{"n_layer": 24, "d_model": 384, "n_head": 12, "n_kv_head": 6, "head_dim": 32, "d_mlp": 3072, "vocab_size": 16384, "activation": "gelu", "norm": "layernorm", "norm_place": "pre", "norm_eps": 1e-06, "positions": "rope", "rope_base": 10000.0, "rope_fraction": 0.25, "qk_norm": false, "attn_scale": 0.177, "bias": "all", "tie_embeddings": false, "parallel_block": true, "init": "normal", "init_std_qkv": 0.0165, "init_std_o": 0.0, "init_std_up": 0.0165, "init_std_down": 0.0, "optimizer": "soap_variant", "lr": 0.00359, "beta1": 0.95, "beta2": 0.95, "weight_decay": 0.16, "lr_head": 0.00633, "grad_clip": 1.0, "warmup_steps": 200, "schedule": "wsd", "decay_fraction": 1.0, "decay_shape": "linear", "final_lr_fraction": 0.0, "batch_tokens": 262144, "seq_len": 256, "doc_mask": false, "train_tokens": 588300000, "steps": 2245, "dataset": "wikipedia_en"}
Each number is 128 + 24 x the weight over its row's rms, rounded and kept within 0 to 255. Layers, rows and columns count from 0. The size above them is the row's rms in percent of the matrix's.

# layer 6 MLP down (transposed), 3072x384, rms 0.0631, rows 715-767, columns 192-255
size [110 107 101 105  87  97  96 100  97 103  97  89 107  86 102 103  91  92  95  98 101 102  93  99 111  98 113  83  95 102  95  95  93  83  99 101  99 107 102  94  92  93 105 100 103  91  99  95 118  89 103 106  89]
[[ 72 157 131  80 141 101 109 152 102 144 153 137 158 121 134 127  83 118 113  99 156 116 115 121 141 104 125 147 134 122 110 119 179 113 159 142 113 166 125 115 129 148 125 105 119 158 126 135 127 131  84 115  94 139  94 161 115  96 101 135 134 136 153 128]
 [109 172 109 148 133 117 123 151 148 110 104 162 115 124  93 122 159 144 115  97 107 134 123 142 128 173 131 113 175 124 145  90 111 126  81 100  98 122 157 143 113 145 133 137 108 137  82 130 149 122 121 127 119  94 135 105 116 128 128 130 120 105 172 166]
 [129 121 158 109 106  98  99 184  86  72 122 166 140 145 104 118  80 171 125 117 100 144 133 135 159 123 143 112 151 148 117 157 125 102 141 142 108  85 131  98 119 143 110  98 164 125 140 122 130 122 117 120 130 110 122 143 115 148 147 131  67 123 131 111]
 [138 159 126 102  97 113  83 112 152 170 107 141 117  97 148  57 137 136 129 148 151 164 139 154 132  75 128 141 131  97 184 117 119 157 123 158 135 121 130 129 118  99  95 137 167 130  99 226 153 101 109  85 135 140 150 113  97 144 124  72 134 121 104 122]
 [119 152 114 128 158 111  98  94 103 109  98 145  96 156 115  63 106 119 101 194 143  84 137 149 114 144 141 148 126 117 122  59 114 123  91 139 165 162 133  81 120 150 113 156 122 136 109 160 159 135 169 109 158 144 169 160 114 142 105 167 134  89  91 134]
 [121 112 156 116 135  97 104  89  95 154 117 138 124 184 168  98  97 138 146  91 104 158 103 122 118 159 132 117 125 178 165 130 140 137 142 110 142 126 123 127 162 118  92 108 145  91 164 158 126 148 110  89  96 122 107  60  88 142 140 132 145 127 104 125]
 [120  76 144 117 106 139 138 154 123 115 164 131 180 151 174 156 137  99 180  53 132 139 170 123 153 170 141 101 173 145 118 137 130 137 111 161 124 138 140 136 132 120 150 107 112  71 105 139 124 114 135 129 136 156 123 166  92 104 118 105 146 149 107 137]
 [136  56 160 133 162 182 132 116 134 115 144 102 113 187 163 155 121 134 135 115 145  89 145 151 123 144 109 123 145  79 158 156 168 146 143 148 167 115 110 117 149 184 129  92 125 141 141 158 140 112  88 156 123 130 139 106 127 127 141 137 131 135 119  92]
 [136 140 132 138  95 144 145 142 134 170 161 149 118 134  93 131 131  82 141 115 131 128 114 138 110 134 100 112 145 122 138 127 131 131 146 100 114 113 142 122 149 125 160  95  82 102  92 116  94 148  90 167 137 138  89 118 160 122 116 115 110 181 116 115]
 [126 118 173 127 126 164 130 108  90 153 101 141 138 135  89 162 137 119 140 158  92 162 120 124 128 134 153 113  76 119 142 168 120 154 124 159 138 132 137 133 127  75 149 122 119 121 110 143 153 121 100  91 104 135 140 141 136 102 134 132 132  89 135 136]
 [115 117 105 104 154 146 100 134 133 147 143 116 181 130 174 117 122 117 118 103 102 129 105 134 127 183 155 147 152  93 146 141 136 103 126 126 100 179 187  99  90 126 103 143 145 160 138  99 174 149 127 124 139 126 121 137 139 126 141 150  88 113 136 174]
 [103  92 156 136 124  75 131 104 115 125 130 137 186 121 153 129 152 143 118 106  78 149 129  94 111 118 129 124 103 172 153 130 109 162 143 115 102  99 123 127 154 102 137 108 120 123  89 169 123 137 124 163 126 141 116  97 123 132 136 149  98 161 102 138]
 [ 90  99  92  98 125 133 113 153 161 170  96 144  90 149 109 100 110 142 169 131 149 139 132 106 112  99 144 153 128 153 132 117 139 142 142 120 144 153 144 132 134 171 120 116 161 112 148  90 122 118 108 134 149  95  67 101 129 140 132 105  77 101 127  91]
 [ 96 117 153 118 156 108 116 118 123 141 125 122 179 149 143 129 106 146 171 136 114  93 159 153 100 136 118 175 126 116 142 127 122 129 112 119 170 136 131 123 150 133 119 109  93  82  80 131 128 109 132 112 135 140 113 156  97 126 157 117  96 152 115 139]
 [136 160 143 155 157 130 128 123 124 165  95 142  99 137 147 121 140 122 131 101 114 157 127  92 122 167 131 147 116 136 177 142 143 147 117 113 105 139 117 130  96 159 142 117  59 125 135 123 158 116 103 157 162 160 143 128 127 107 140 140 133 134 153 167]
 [152 106 115 130 141 114 124 106 130 108 106 104  93 124 141 146  95 139 135  93 151 138 156 103 111 135 103 158 157 143 109 126 123 131 126  76 149 128 138  85 154 152 123  92 120 141 135 110 119 165 146  89 108 154 128 151 148  92  71 139 136 152 152 113]
 [144 154 149 122 116 176 150 160 114 139 108 118 133 120 143  85 109 159 119 109 129 153 127 122 143 125 104 134  87 136 116 118  93 135 142 144 128 105 114 126 142 126 117 158  88 131 124 103 116 138 105  92 120 156 120 136 161 161 127 118 114 104  90 154]
 [115  98 120 136  96 137 177 105 120 150 104 106 140 146  59 117 151 141 121 156  97 123 134 117 132 150 105 109 109 126 122 141 117 148  83 121  93  53 152 138  93 121 133 104  94 122 180 151 159 140 139 118 144 115  86 148 124 136 129 102 119 118 122 129]
 [ 83 124 103 141 132 115 126  97 141 100 113 114 158 139 112 189 154 148 153  93 124 133 160 170 120  77 118 155 140 137 155 158 110 110 184 121 145 140 135  96 139 120 140 134 128 134 114 121 151 148 124 125 135 119 145  76 152 115 157 144 146 144 151 161]
 [195 115 147 157 166 116 105 113  87 112  92 152  96 158 141 146 102  99 141 122 128 127  94 116 109  81 123 155 116  71 123  84 108 154 134 106  94 129 110 137 140 135  83 101 130 145 131 132  88 109 107 145 144 151 117 127 164 155 136 110 100 117 141  78]
 [ 82 109 125 101 138 105 104 135 161 165  83 118 135  86 144 177 119 153 113 142 145 124 128 104 103 139 153 110 109 103 104  85 130 130 136 134 159 110 124 134 181 158  70 131 179 148 170 108 127 105  91 106 105  88 133 112 135 160 159 131 123 128 125  98]
 [ 97 138 129 133 108 124 120 130 100 122  84 144 137 128 130 113 151 128  94 125 143 146 160 124 137 159 156 141 163 131 124 158 122 137 120 128 152 150 123 112 182 141 126 126 135 120  75 112 118 102 143 118 169 118 125 127 120 123 121 119 178 114 172 141]
 [109 162  76 124  95 135 169 148 115  99 110 115 124  93 159 142 159 132 113 121 163 108 146 134 147 183 113 147 151 106 148 153 182 163 109 135 127 159 117  88 138 103 133 171 131 129 118 131 128 120 165 111 160  99 143 157 128 118 132 104 110  76 143 165]
 [ 94 124 145 150 116 134 150 116 125 166  97  98 162 148 121 127 154 153  96  93  88 112 111 125 150 123 164 107 130 119 108 111 149  79 162  79 149 118 143  99 119 149 127 107 106 181  98 139 148 137 139 136 111 120 160 152 168 120 153 124 105 128 154  98]
 [167 114 140 108 166 145  87 128 150 140 119 123 129 132 121 151 150 167 119 146 117  95 125 103 134 104 120 117 107 115  85 102 138 125 122 127 128 148 142 129 109 138 126  81 130 133 124 117 106 142 126 113 137 122 147 117 153 135 102 129 165  94 109 179]
 [111 159 163 125  91 112 159 118 143  72 149 103 130 119 139 130 106 136 125 117 133 112 174 169 123 106 109  98 112 155 127 119 157 111 120 134 116 142 131 131 151 178 107 107 126 123 112 106  91 141 160 123 143 123 134  98 122 102 117 124 157 170 122 153]
 [ 99 137 105 139  99 106 146 125 142 131 162 154 125 124 144  96 169 151 159 133  86 137 118 121  82 135 123 114 140 136  91  96  89 139  92 173 143  94 118 131 126 146 153 151 149 119 114  98 132 102 152 122 140 108 125  98 112 116 136 126 109 119 132 114]
 [142 107 151 139 104  99 149 121 171 125 137  97 135 165 107 134 118 140 113  70 142 137 102 114 141 161 153 100 128  76 148 157 172  80 118 113 124 102 144 162 130 102 183 132 113 105 118 167  92  93 130 111 133 177 121 125 159 161 161 137 115 134 131 123]
 [123 150 152 128 186 129 114 125 143 130 165 136 137 125 143 131 171 128 154 116 110 144  96 159 149  96 174 150 110 126  88 141 133 147 126 107 125 117 121 195 140 135 158  70 114 125 156 162 100 105 150 110 104 112 138 157  83  94 174 108 155 133 124 113]
 [135 116 126 134 140 109 145 169 151 104 152 123 124 130  85 177 140 135 109  85 118 100 107 121 152 127 120 114 116 155 171 118 144 148 166 154 167 139 125 130 127 115 156 165  79 125 112 119 114 135 122 138 112 101 114 113 146  97 158 175  99 148 143 115]
 [130 137 195 146 151 100 141 113 119 112 163 123 124 136 131 209 122 125 136  98 162 120  94 144 117 160 110  93 133 137 140 106 144 107 180 130 150 144  87 159 139 144 110  79 129  92 135 139 152 155 111 131 128  99 151 138  68 146 138 169 111 129 153  93]
 [122  96 112 133 152 153 150  95 141 116 111 135 168 143 148 105  55 129 158 139 118  93 127 111 127 115 113 119 149 123 159  98 129 150 100 158  99 152 154 136 134 126 122  99  77 130 106 113 159  99 119 171 127 110 134 130 146  94 119  97 143 137 145 129]
 [119 119 131 133 123 169 128 114 130 116 165  82 164 175 181 153 163 129  85 111 167 102 140 130 131 118 112 136 161 116 124 104 128 134 140 102 134  98 114 120 101 135  93 134  75 103 172 119  78 112 151 149  76 162 117 116 121 149 145 140 117 147 130 137]
 [170 130 149 156 114 121 121 116 126 160 152 143 148 106 146  99 137 128 168 114 110 127 117 138 103 138 151 188 144 116 139 152 143 141 117 128 159 115 101 110 160  95  90 154 139 129  50 147 139 126 170 137 133 178 122  91 167 119 136 144 104 140 102 137]
 [190 121 137 120  88  84  91 102 136 107 115 159  78 126 108 140 155 127 119 129 128 120 148 124 156 125 162 105 118 138 153 188 153 124 108 142 148  96 104 112 145 134 117 120 122 120 162 169 158 132  91 107 141 119 137  99 124 176 151 124 127 135 113  97]
 [101 165 127 117 140 119  89  71 115 107 124 131 155  94 140 130 130 127 117 138 171 108 133 105 156 103 170 113 114 141 115 144 139  93 156 185 112 127 173 142 139 162 143 134 118 115 135 117 100 147 145 108 139 153  80 127 122  54 123 150 138 115 125 127]
 [137 159 115  91 132 158 122 147 130 137 168 163  67 105 130 152 113 150 148 155 126 102 144  87 127 130 114 162 195 117 134 137 129 161 149 123  78 149 139 115 124 120 138 144  89 124 145 150 118 122 103 111 119 153 135 105 159 141 173 207 135  91 101 162]
 [150 106 159 129 130 149 151 143 160 139 145 128  89 108 134 152 157  94 134 130 117 115 143 104 164 175  84 146  96 117 130 140 141 137  82 182 153  76 125 119 142 158 136  90 129 169 145 148 165 118 129 115 147 141 138 145 117 122 121  96 141  83 131 118]
 [125 125 122 153 137 122 155 148 114 173 154 147 155 101 111 126 109 114 163 152 138  98 123 144 149  88 143 132 130  80 145 136 135 128 133 142  89 147 130  88 151  87 120 129 127 138 112 119 110 184 143 142 153 120 142 115 135 106 149 122 131 171  86 142]
 [134 140 126  74  76 131 139 139 130 155  86 118 157 116 149 165 123 185 130 117 113 105  72  82 102 154 104 111  96 189 149 114 127 147  94 110 106  93 118 133 157 157 100 110 142 133 148 124 127 127 131 121 111 154  87 107 110 113 126 130 133 115 139  88]
 [161 109 137 149 153 136  83 120 134 100 107 175  96 113 123 155  99 103 119 132 110 178 129 101 120 146 119 160 127 141 129 191 117 119  97 127 106 109 141 138 124 154 114 135 105 132 117 163  95 117 152 146 159 167 142 146 133 146 167  85 153 100 148  71]
 [116 138 118 144 133 137 125 143 140 134  79  88 125 116 109 131 122  96 151 142 169 133 146 164 101 131 141 100  68 107 100 157 177 100 153 153  77 125 142 122 133 147 142 164 150 121 109 121 136 168 139  70 120 143  95 140 109 136 154  99 106 150  91 136]
 [180 108  95 147 112 153 146 117 129 138 108 151 110 124 118 112 127 119 167 134 128 149 147 134 157 152 111 139 137 140 102 152 137 173 132 181 151  94 137  99 143 147 124 148 101 145 174  97 121 138 133 141 126 160 127  65 110 124  91  65 130 149 153 144]
 [107 125  99 169  86 112  90 134 137  90 169 145 129 127 148 123  86 121 100 145 127 124 119 129 119 137 110 129 100  89 153 118 113 144  95  98 108 115 108 171  92 117 132  92  93 109  77 138 135 172 185 138 124 126 148 145 136 146 133  75 121 139 151 101]
 [ 95 160 125 142 130 155 153 119  73 122  97 116 151  98 149 136 126 170 102 155 122  98 128 138 163 150 131 107 118  76 151 118 125 156 114  83 148 128 134 111 138 119 138 102 118 125 125 110 164 103  76 148 158 108  90 145 122 155 115 104 122 113 152 119]
 [123 150 121 106 141 132 132 139 141 103 148 126 138 143 150  94  98 155  98 166 114 109 137 134 118 140 158 174 156 142  95 144 100 129 128 146 113 100 119 168 146  94 127 109 132 154 149 149 142  83 134 129  79 145 163 116 120 102 144 151 147 110 114  89]
 [115 140 174 175  98 105 140 138 141 115 113 160 109 106  86 112 123 153 111 158 121 137 114  93 149  89 126  81 107 177 142 122 160 118 126 154 143 133 138 145  97 147 124 126 111 141 134 153 102 142 130  97 104 116 100  94 143 102 131 124 123  89 138 163]
 [114 139 144 157 124 147 122 132  63 136 152 166 140 128  97 108 154 110  65 135 107 100 115 155 152 128  69 136 216 151 124 127 150 108 125 112  77 112 104 169 107 117  73 129 135 154 112 153 122  66 135 115 107  97 118 102 147  81 119 168 149 151 123 137]
 [ 73 164 122 108 107 131  98 134 154 115 113 142 135 119 155 145 155 130 133 144 112 143 146 144 152 110 136 107  73 113 130 120 112 122 113 115 133 112 162 120 147 129 118 164 125 116 113 149 130 117 111 112 129 161 107 142 159 170 122 196  84 134 154 122]
 [145 114 113 107 137 131 108 106 123 116  94 151  80 121 111 141 117 143 125 164 128 141 127 173 162 129  97 118 127 164 143 169 167 102 157  86  79 122 117 119 156 136 114 168 116 137 124 155 131  87  57 127 100 108 130 102 136 117 111 132 117 147  94 112]
 [115 115 181 119 141 140 113 132 130 112 138  76  95 130  89 117 172 143 130  68 149 166  98 117 137 141 137 125 151  86 105 153 144 178 155 141 107 111 101 127 101 171 153  96 116 155 158 119  99 144 149  70 149 172 125 104 164 119 147 121 147 140 108 111]
 [169  57  93 144 147 154 131 113 133 139 125 191 130 141  97 119 157 122 149 101 124 169 148 153 122 153 135 146 149 129 146 128  88 169 144 111 142 106 201  92 161 153 136 104 118 101 110 124  89 154  99 123 148 149 118 149 139 125 145 157 117 159 141 106]
 [157 137  83 126 136 121 178 146  76 138 144 158  85 165  97 104 176 105 106 128 141  56 156 116 104 103 124 132 122 121 144 116 152 117 114 181 138 114 153 140 132 142 134 164  98  98 132 122 101 158  63  98 166 122 111  99 125 110 180 116 175 105 176 117]]
# layer 6 MLP up, 3072x384, rms 0.0693, rows 716-767, columns 192-255
size [105 100  98  77  86 104  97  99 108 102  86  98  74 105  99  84  85  91  95  90 109  96  94 110  96 127  77  95 104  87  94  86  79  88 100  93 119 116  86  99  90 102  99 108  83  96  96 116  84 107 105  80]
[[104 155 126 128 134 107 130 160 141 136 146 112 137 115 145 143 149 146 102 185 115 141 140 102 122 133 100 104 112 116 132 169 128 138 123 136 100 122 142  84 118 117 155 125 124 112  74 110 107  92 112  72 121 100 110 124 129 139 177 126 122 100 131 142]
 [146  86 113 103 102 100  80  95 147  77 137 111 129 103 156 111 100 150 116 102 128 138  80 105 155 117  76  98 131 129  77 135 125 168 103 127 127 171 143 142  92 112 115 124  99 106 183  85 124 149 116 111 130 124 107 117 105 140 127 159 154 100 110 140]
 [149 137 117 183 152 122 173 127 108 120 117 155 110 127 108 130  88 108 121 121 126 126 167 140 145 135 117 104 145 132 104 115 171 130 132  98 123 133  89 118 102 112 117 104 102 161 153 100 129 105 135 150 182 142 121 128 126  92 107  97 122 152  61 140]
 [106 122 128 138 128 147 118 151 159 151 157 130 150 135 158 133 127 172 146  74 119  89 107 134 130 109 131 100 129 133 133 100 202 128 129 123  84 107 110 159 162 134 135 120 147 138 109 130 132 103 135 161 113 143 107  86 131 141 130  93 141 152 169 118]
 [133 172 112 136 109  93 148  88 154 100 198 162 177 103 140 135 108 118 123 119 120 104 173 133 124 139 119 180  82 146 138 120 112 120 154 132 145 135 112 102 138 165  99 147 117 120 142 111  94 159 115 155 154 100 154 170 109 133 103 115 110 128 136 107]
 [104 146 129 135  68 152 140 132 143 106  94 115 122 112 145 159 153 109 128 137 134 144 122 138 128 172 104 129 140 134 138 130 106 151 119 114 171 155 152 108 111 147 119  96 133 146 145 141 160 126 174 123 129 168 140 162 116 142 150  98 128 124 120 129]
 [134 123 146 158 139 153 119 147 132 136 136 137  82 121 156 126 129 106 147 133 120 128 133  89 126 129 122  89  98 141 133 105 173  82 146 145 105 109 133 151 126 163 136 132 110 164 116 178 120  92 152 122 128 160 153 130 139 150 109 121 150  85  97 161]
 [112 189  97 145 127 132 141 129 110 101 148 135 112 100  84 155 134 131 120 118 128 142 102 146 136 134 126 110 151 152  77 140 110 141 127 101  97  91 107 103 119 135 162 142 168 114 125 158 150 113 128 146 175 102  96 103 177 161  91  83 126 111 136 120]
 [ 95  91 176 106 111 125 129 124 147 154 128 148 126 132 104 118 179 138 144 115 132 155 136 115 141 146 182  99 118 144 106 143 112  97 110  80 137 141  81 155 136 121 129 171 161 156 134 137 192 127 146 117 141 125  92 102 156  83 117 143 152 118 103 152]
 [150 152 108 118  97 169 103 132 142  87 123 165 130 107 127 103 138 154 125 114 127 122 132 142 107 122  94  80 123 121 167 140  84 133 138 161 145 118 104 129 122 126 114 103  90  90 106 140 101 129 137 113 150 134 128 148 119 151 106 132 147 126 140  73]
 [123 164 163 130  76 121 115 155 126 133 159 167 124 115 119 112 144 111 106 129 145 124 110 170 143 115 148 141 146 201 155  70 118 128 131 126 104 157 156 163 114 140 126 149 123  86 162 105 138 138 102 179  46 110 136  79 124 138  94 110 100 137 126 120]
 [101 111  71  93  99 145 127 117 139 134 149 103 136 110 110 110 124 172 160  87  83 116 110 114 123 106  86 108 146 144 131 170 173 119 131 127  90 167 144 142  78 124 131  96 118 131  85 129 141 149 134 142 128 107 114 121 115 140 102 142 123  63 148 124]
 [117 152 131 124 159 126 152 117 140 126 141 129 145 131 109 114  60  91 148 123 149 122 113 160  97 145 169 140  99 180 131 120 122 111 130 155 129 102 139 133 156 135  99 107 154 134 127 118 161 137 113 135 132 112 113 146 155 164 133 137 119 157 121 119]
 [155 130 150 135 119 153 135 122 121 108 138 121 116 104 117 156 155 126 174 101 134 120 123 121 114 146 159 106 123 120  77 158 150 129 149 149 104 104 145  62 165 160 141 133 154 149 175 121 157 105 104 116 147 149  86 130 111 131 172  82 124 152 135 106]
 [124  70  99 150 127 128  95 110 160 153 139 126 168 131 155 128 119 129 109 131 119  81 141 164 156 117 164 102 152 150 110 150 155 124 164 133 117 136 117 131 122 112 119 151 105 115 117 119 148 117 140 132 105 154  93 112  87 105 113 101 106 110  97 125]
 [121 155 120 127 147  97 142  77 205 106 128 128 127 138 120 100 134  96 138 124 124 150 125 100 140  98 113  97 103 125 102 140 101 147 135 136 162 129 153 176 157 110 151 115 146 166 111 132 113  96 103 130 117 138 115 112 126 155 154 111  99 134 176 141]
 [111 127 120 125 121 114 151 104 110 133 124  95 122  84 167 160 118 113 142 141 148 106 103 126 117  89 114 123 140 127 149 107  96 126 125 135 146 152 118 127 108 168 129  85 152 135 117 177 133 129 144 124 159 107 138 127 139 105 163 163  82 156 175 111]
 [140 131 168 146 136 139 117 129 171  69 117 119 100 138 126 116 137 123 141 127 126 131 153 138 146 124 124 110 112 116 133 185 114 137 165 158 119 126 101  76 134 119 150 126 140  81 127  99 111 136 125 150 111 109 109 107 138 142 102 121  95 148 146 170]
 [125 120  72 161 155 143  84  91 125 118 119 103 112 109 135 118 121 112 133  64 130 125 101  73 147 134 123 136 116  99 143 126 123 108 140 144 103 191 141  95 130 132 108 174 145  96 129 106 123 114  82 136 144 148 140 118 141 151 107 118 127 128  79 122]
 [125 119  82  96 113 136 158 126 160 150 152 114 135 128 119 158 116 173 109 107 147 116 108 119 111 151 122 103 112 112  97  92 120 144 126 123 129 146 141 127 134 144  69  83 122 142 119 115 148  98 120 141 149 103 117 143 151 119 146 124 110 121 162 143]
 [173 180 165 159 137 145 125 131 146 158 130 104 105 127 131 119 106 161 124 155 102 109 111 120 107 134 122 134 113 116 144 123 136 102 152 116 116 109 163 144 102 142 143 137 105 125  96 154 165 138 125 153 157 148 103 192 150 117 110 109 123 143 102 173]
 [134 127 133 150 161 153 128 110 142 147 122 139  93 116 130 140 110 159 122 199 160 165 131 108 101 115 139 134 170 130 123 141 127  86  97 117 100 138 109 152 145 104 137 100 127 120 183 165 134  93 166 106  95 105 132 105 110 128 160 159 109 147 100 131]
 [138 108 155 134  87 109 104 118 115 129 154 141 147 109 110 137 132 181 110 101 158 135 125 109 152 154 127 149  89 147 143 138 114 127 121 161 107 125 142 130 169 148 108 150 165 121 161 142 117 150 116 170 104 115 106  58 128 135 112 107 115 114 106  90]
 [162 123  81 112  86 145 165 152 144 149 147 146 171  93 132 105 136 108 128 165 108 107 104 171 136 103 132 111 165 133  95 119  86 138 117 144 156 185 112 112 121 144 125 160 100 117 116 121 168 112 139 138 151  85 133 161 140 135 163 117 127 122 138 125]
 [ 61 140 179 120 115 125 166 132 136 102 112 188 160 123 143  79 105 144 118 120 133  95 129 151  99 159 158  94 143 114 122 120 114 125 139 158 127 156 111 160 111 130 135  98 126 128 108 128 126 148 118 154 171 107 112  86 101 162 120 103 110 137 145 142]
 [101 105 104 158 122 140 124 154 110  66 124 108 119 160 192 127 140 169 162  83  87 148 143 122 113 105 166 156  96 153 126 138 120 145  99 112 134 135 121 147 120 130 138 163 149 128 105 120 125 142 121 119 140 102 107 117 110 125 114 122 144 192 129 153]
 [115 167  97 144 165 172 118 147 129 127 114 166  97 120 134 153 128 143  73 137 107 128 123 142  92 132 151 122 137 118  93 141 106 142  90  86  92 129 138  98 114 145 128 134 130 104 136  75 166  77 137 149  89 163 111 126 148 107 123 137 148 101 150 134]
 [113 112 136 145 107 141 126 116 138 121 137 126 116 135  82 130 130 124 111 122  87 175 117 143 123  96 150 109 159 149 139 131 139 152 141 120 149  99  90  96 143 134  96 122  80 109 128 129 114 156 138 150 137 117 158 148 159 165  58 142 137 132 143 155]
 [123 142 104 129 115 111  95 107 135 139 109 117 110 140 127 111 110 118  98 156 132 143 118  95 147 117 188  87  75 112 118 134 124 112 104 136 102 124 132 107 129  95 153 115  95  99 109 124 146 103 115 104 109 161 138 121 133 155  91 110 148 137 122 164]
 [166  91  93 112 141 127 144 160 135 123 140 151 143  85 114 136 121 116 118 125 123 122 150 126 135  99 138 130 148 128 143 156 144 101 128 139 119 131 113 191 100 114 140 124 117 122 163 154 133  82 110 116 120 132 160 129 102 117 141 154 113 116 146 159]
 [128  99 127 119 137 129 143 125 142 147 142 132 150 162 102 158 139 109 129 101  83  90 127 133 125 129 140 131 140 128 118 128 115  90 139 159  81 140 138 144  95 148  99 118 171 142 115 146 121 145  72 161 154 158 112 112 146 149 137 118  90 126 133 127]
 [152 113 129 149 129 136 147 134 116 140 119 109 127  91 156  89 115 146 123 150 124 176 135 147 148 120 128 107 102 104 156 165 131  89 111 129  59 175 123 150 144  65 128 151  98 152  85 113 133 106 131 102 103 115 165 143 117 114 116 120 141 152 117 118]
 [131 105 176  84 151 142 125  83 133 116  97 144 147 118 151 170 108  68 100 164  95 149 127 108 127 107 114 112 127  96 150 138 135 108 153 140 138 158 118  86 120 120 106 134 140 108 169  96 119 100 124 135 141 168 178 152 119 123 170  89 124 124 132 130]
 [130 145 154 135 108 142  77 109 190 127 141 173 113 108 120 104 120 157 148 147 128 126 160 160 152 125 164 115 149 160 177 125 143 115 131 129 152 166 148 156 124 161 138 134 131  89 120 125 103 147 134 138  80 116  98 127 129 158 134 151 151 132 152 132]
 [128 105 113 110  88 128  99  90 122 122 153 137 140 174 143 107  99  93 146 152 139 133  81  88 127 186 167 179 133  83 157 163 122 137 120  99 109 179 138 173 127 133  82 147 129 146 145 162 144 162 101 111 134 106 142 124 129 161 156 140 101 135 165 159]
 [145 140 167 109 132 122 140 112 133 146 122 152 165 111  92 164  91 141 117 131 130  94 125 136 146 103 144 135  77 120 138 184 114 118 110 127 129 160 144 129 121 121 153 139 113 104 117  97  85 149 137 153 135  94 150 122 137 115 125 129 125 139 120 138]
 [192 119 137 115  86 146 130 143 122 103 165 142 126 140  96 114 120 157 116 141 128 101 130 100 109 119 130 127 149 109 101 187 115 169 118 103 144 102 142 134 114 145 105 119 139 120 116 107 136  61 109  83 121 122 159 124 156 118 148  83 121 120  70 165]
 [116 102 142 112 121  86 119 133 142 151  90 127 150 129 112  98 102 122 124  75 164 113 154 147  92 146 146  81 100 154  92 174 118 166  93 138 120  58 130  98 122 140  94 123 141 130 131 115 121 141 126 128 122 124 118 128 116 105 162  81 103 129 110 130]
 [113 136 118 153  71 131 167 122 142 133  97 167 110  95 111  98 135 120 107 128 148 138 126  88 132 143 117 125 136 207 101 120 160 135  86  42 115 136 111 169 146 123 157 182 140 137 104 127 130 104 111 113 148  97 157 167 154 114 142 164 146 119  98  98]
 [170 102 136 115 175 140 138 122 124 154 103 141 115 120 140 109 102 147 124 133 137 107 107  83 139 155 117 142 130 101 135 127 126 120 119  80 126 106 150 119 163 109 101 141 109 112 121 106 145 112  92  99 126 137 184 110  91 132 134  99 165 133 146 152]
 [153 133 104 109 135 111  93 116 130 139 116 145 117 137 142 128 143 131  48 130 137 141 137 124  99 126 106  88 138 134 127 131 128  72  96 132  99 128 153 156 124 149 133 157 122 126 114 131 145 150 158 123 147 185  98 139 140 112 162 114 101 137 120 142]
 [159 104 141 157 120 135 107  94 120 181 152 122 160 149  91  88 147 115 186 116 157 137 147 127 101 100 175 118 132 147  71 100 142 101 124 131 180 125 138 157 146 120 139 106 121 155 127 152 163 117 132 113 125 144 112  95 138 119  98 102 100 161 139 137]
 [126  88  77 144 147 134  86 148 145 106 105 101 171 158  85 129  96 124 159 121 114 157 165 191 103 101 160 125 162 108 108 103 153 140 112 101 160 116 103 112 100 154 113  94  88 122  86 125 102 123 154 108  94 142 142 149 140 166 133 111 152 154 134 125]
 [ 83 116 142  91 148 114 131 179 161 121 117 189  82 171 141 139 142  97 153 141 139 135 160 175 120 138 153 100 132 153 138 127 153 117 114 156  85 113 155 163 127 111 129 108  93 137 143 158 101 168 140 108 118 144 158 137 110 133 186 121 164 129 145 126]
 [145 116  99 139 121 141 149 144 100 169 119 126  81 147 154 155  84 105 132  98 181 130 105 129 167 145 140 133 145 115 147 114 124 161 177 140 162  89 151 106 147 117 151 125 153 163 115 145 128 170 151 102 138 127  88 123 132 109 141 151 123 144 102 119]
 [168 131 162 130 101  86  87 139  98 140  92 119 136 112  96  99 139 126  87 109  86 147 202 151  93 103 127  71 148 145 144 136 111 130 159 114 134 142 100 149 120 132 163 163 123 115 137 183 140  93 132 127 135 134 147 113 145 110 117 119 149 163 138 152]
 [ 97 115  98 121  84 146 109  92 132 131 141 140 147 120 100 126 105 113 132 196 118  97  89 131 113 103  85 154 143 144 138 122 104 154 131 120 109 150 157 100 106 108 149 105 124 131 142 168 157  95 115  74 140 139 140 117 146 114 104 155 116  98  94 117]
 [ 94 125 146  92  97 112 117 131 111 134  89 131 101 154 133 129 146 105 142 150 133 149 128 198 120 114 122 141 125 153 127 123 130 156 164 149 132 123 141 118 109 143  89 132 152 179 158 116 123 122 115 109  99 147 134 128 107 142 155 135 110 119 128 139]
 [122 142 118 159 141 138 140 136 139 169 221  94 160  95 125 130 162 148 137 139 138 122 105 118  88 110 132  92 104 137 131 120 116 173 103 167 120 110  90 133 150 125 130 100 113 116 120 147 117 156 152 151  90 125 157  44  92 143 124  91 155 126 132 117]
 [ 94 122 132 154 171 144  95 128  94 119 125 121  92 184 149 144 159  79 138  87 131 180 102 117 155 161 108 104 166 110 117 149  98  84 143 149 121 151 139 153 152 170 131 112 168 129 104 190 146 125 156 151 131 115  99 135 123 132 149 163 121 144 137 106]
 [142 122 177 110 125 123 125  92  89 129 147 114 141 129 152  72 107 152 128 106 140  86  96 134 134  66 143 155 115 114 122 108 146 182 121 166 115 131 113 179 157 139 145 119 111 110 115  92 131  93 182 138 140 135 147  87 113 110 145 131 151 132 123 150]
 [ 97 109 111 131 113 142 149 109 126 178 150 103 114  99 136 110  82 110 147 116 132 104  86 102 108 123 111 141  88 122 106 141 126 143 115 115  98  76 134 134 123 111 154 122 130 169 144 136 135 128 140 119 172 150 104  82 129  97 104 153 129 100 157 155]]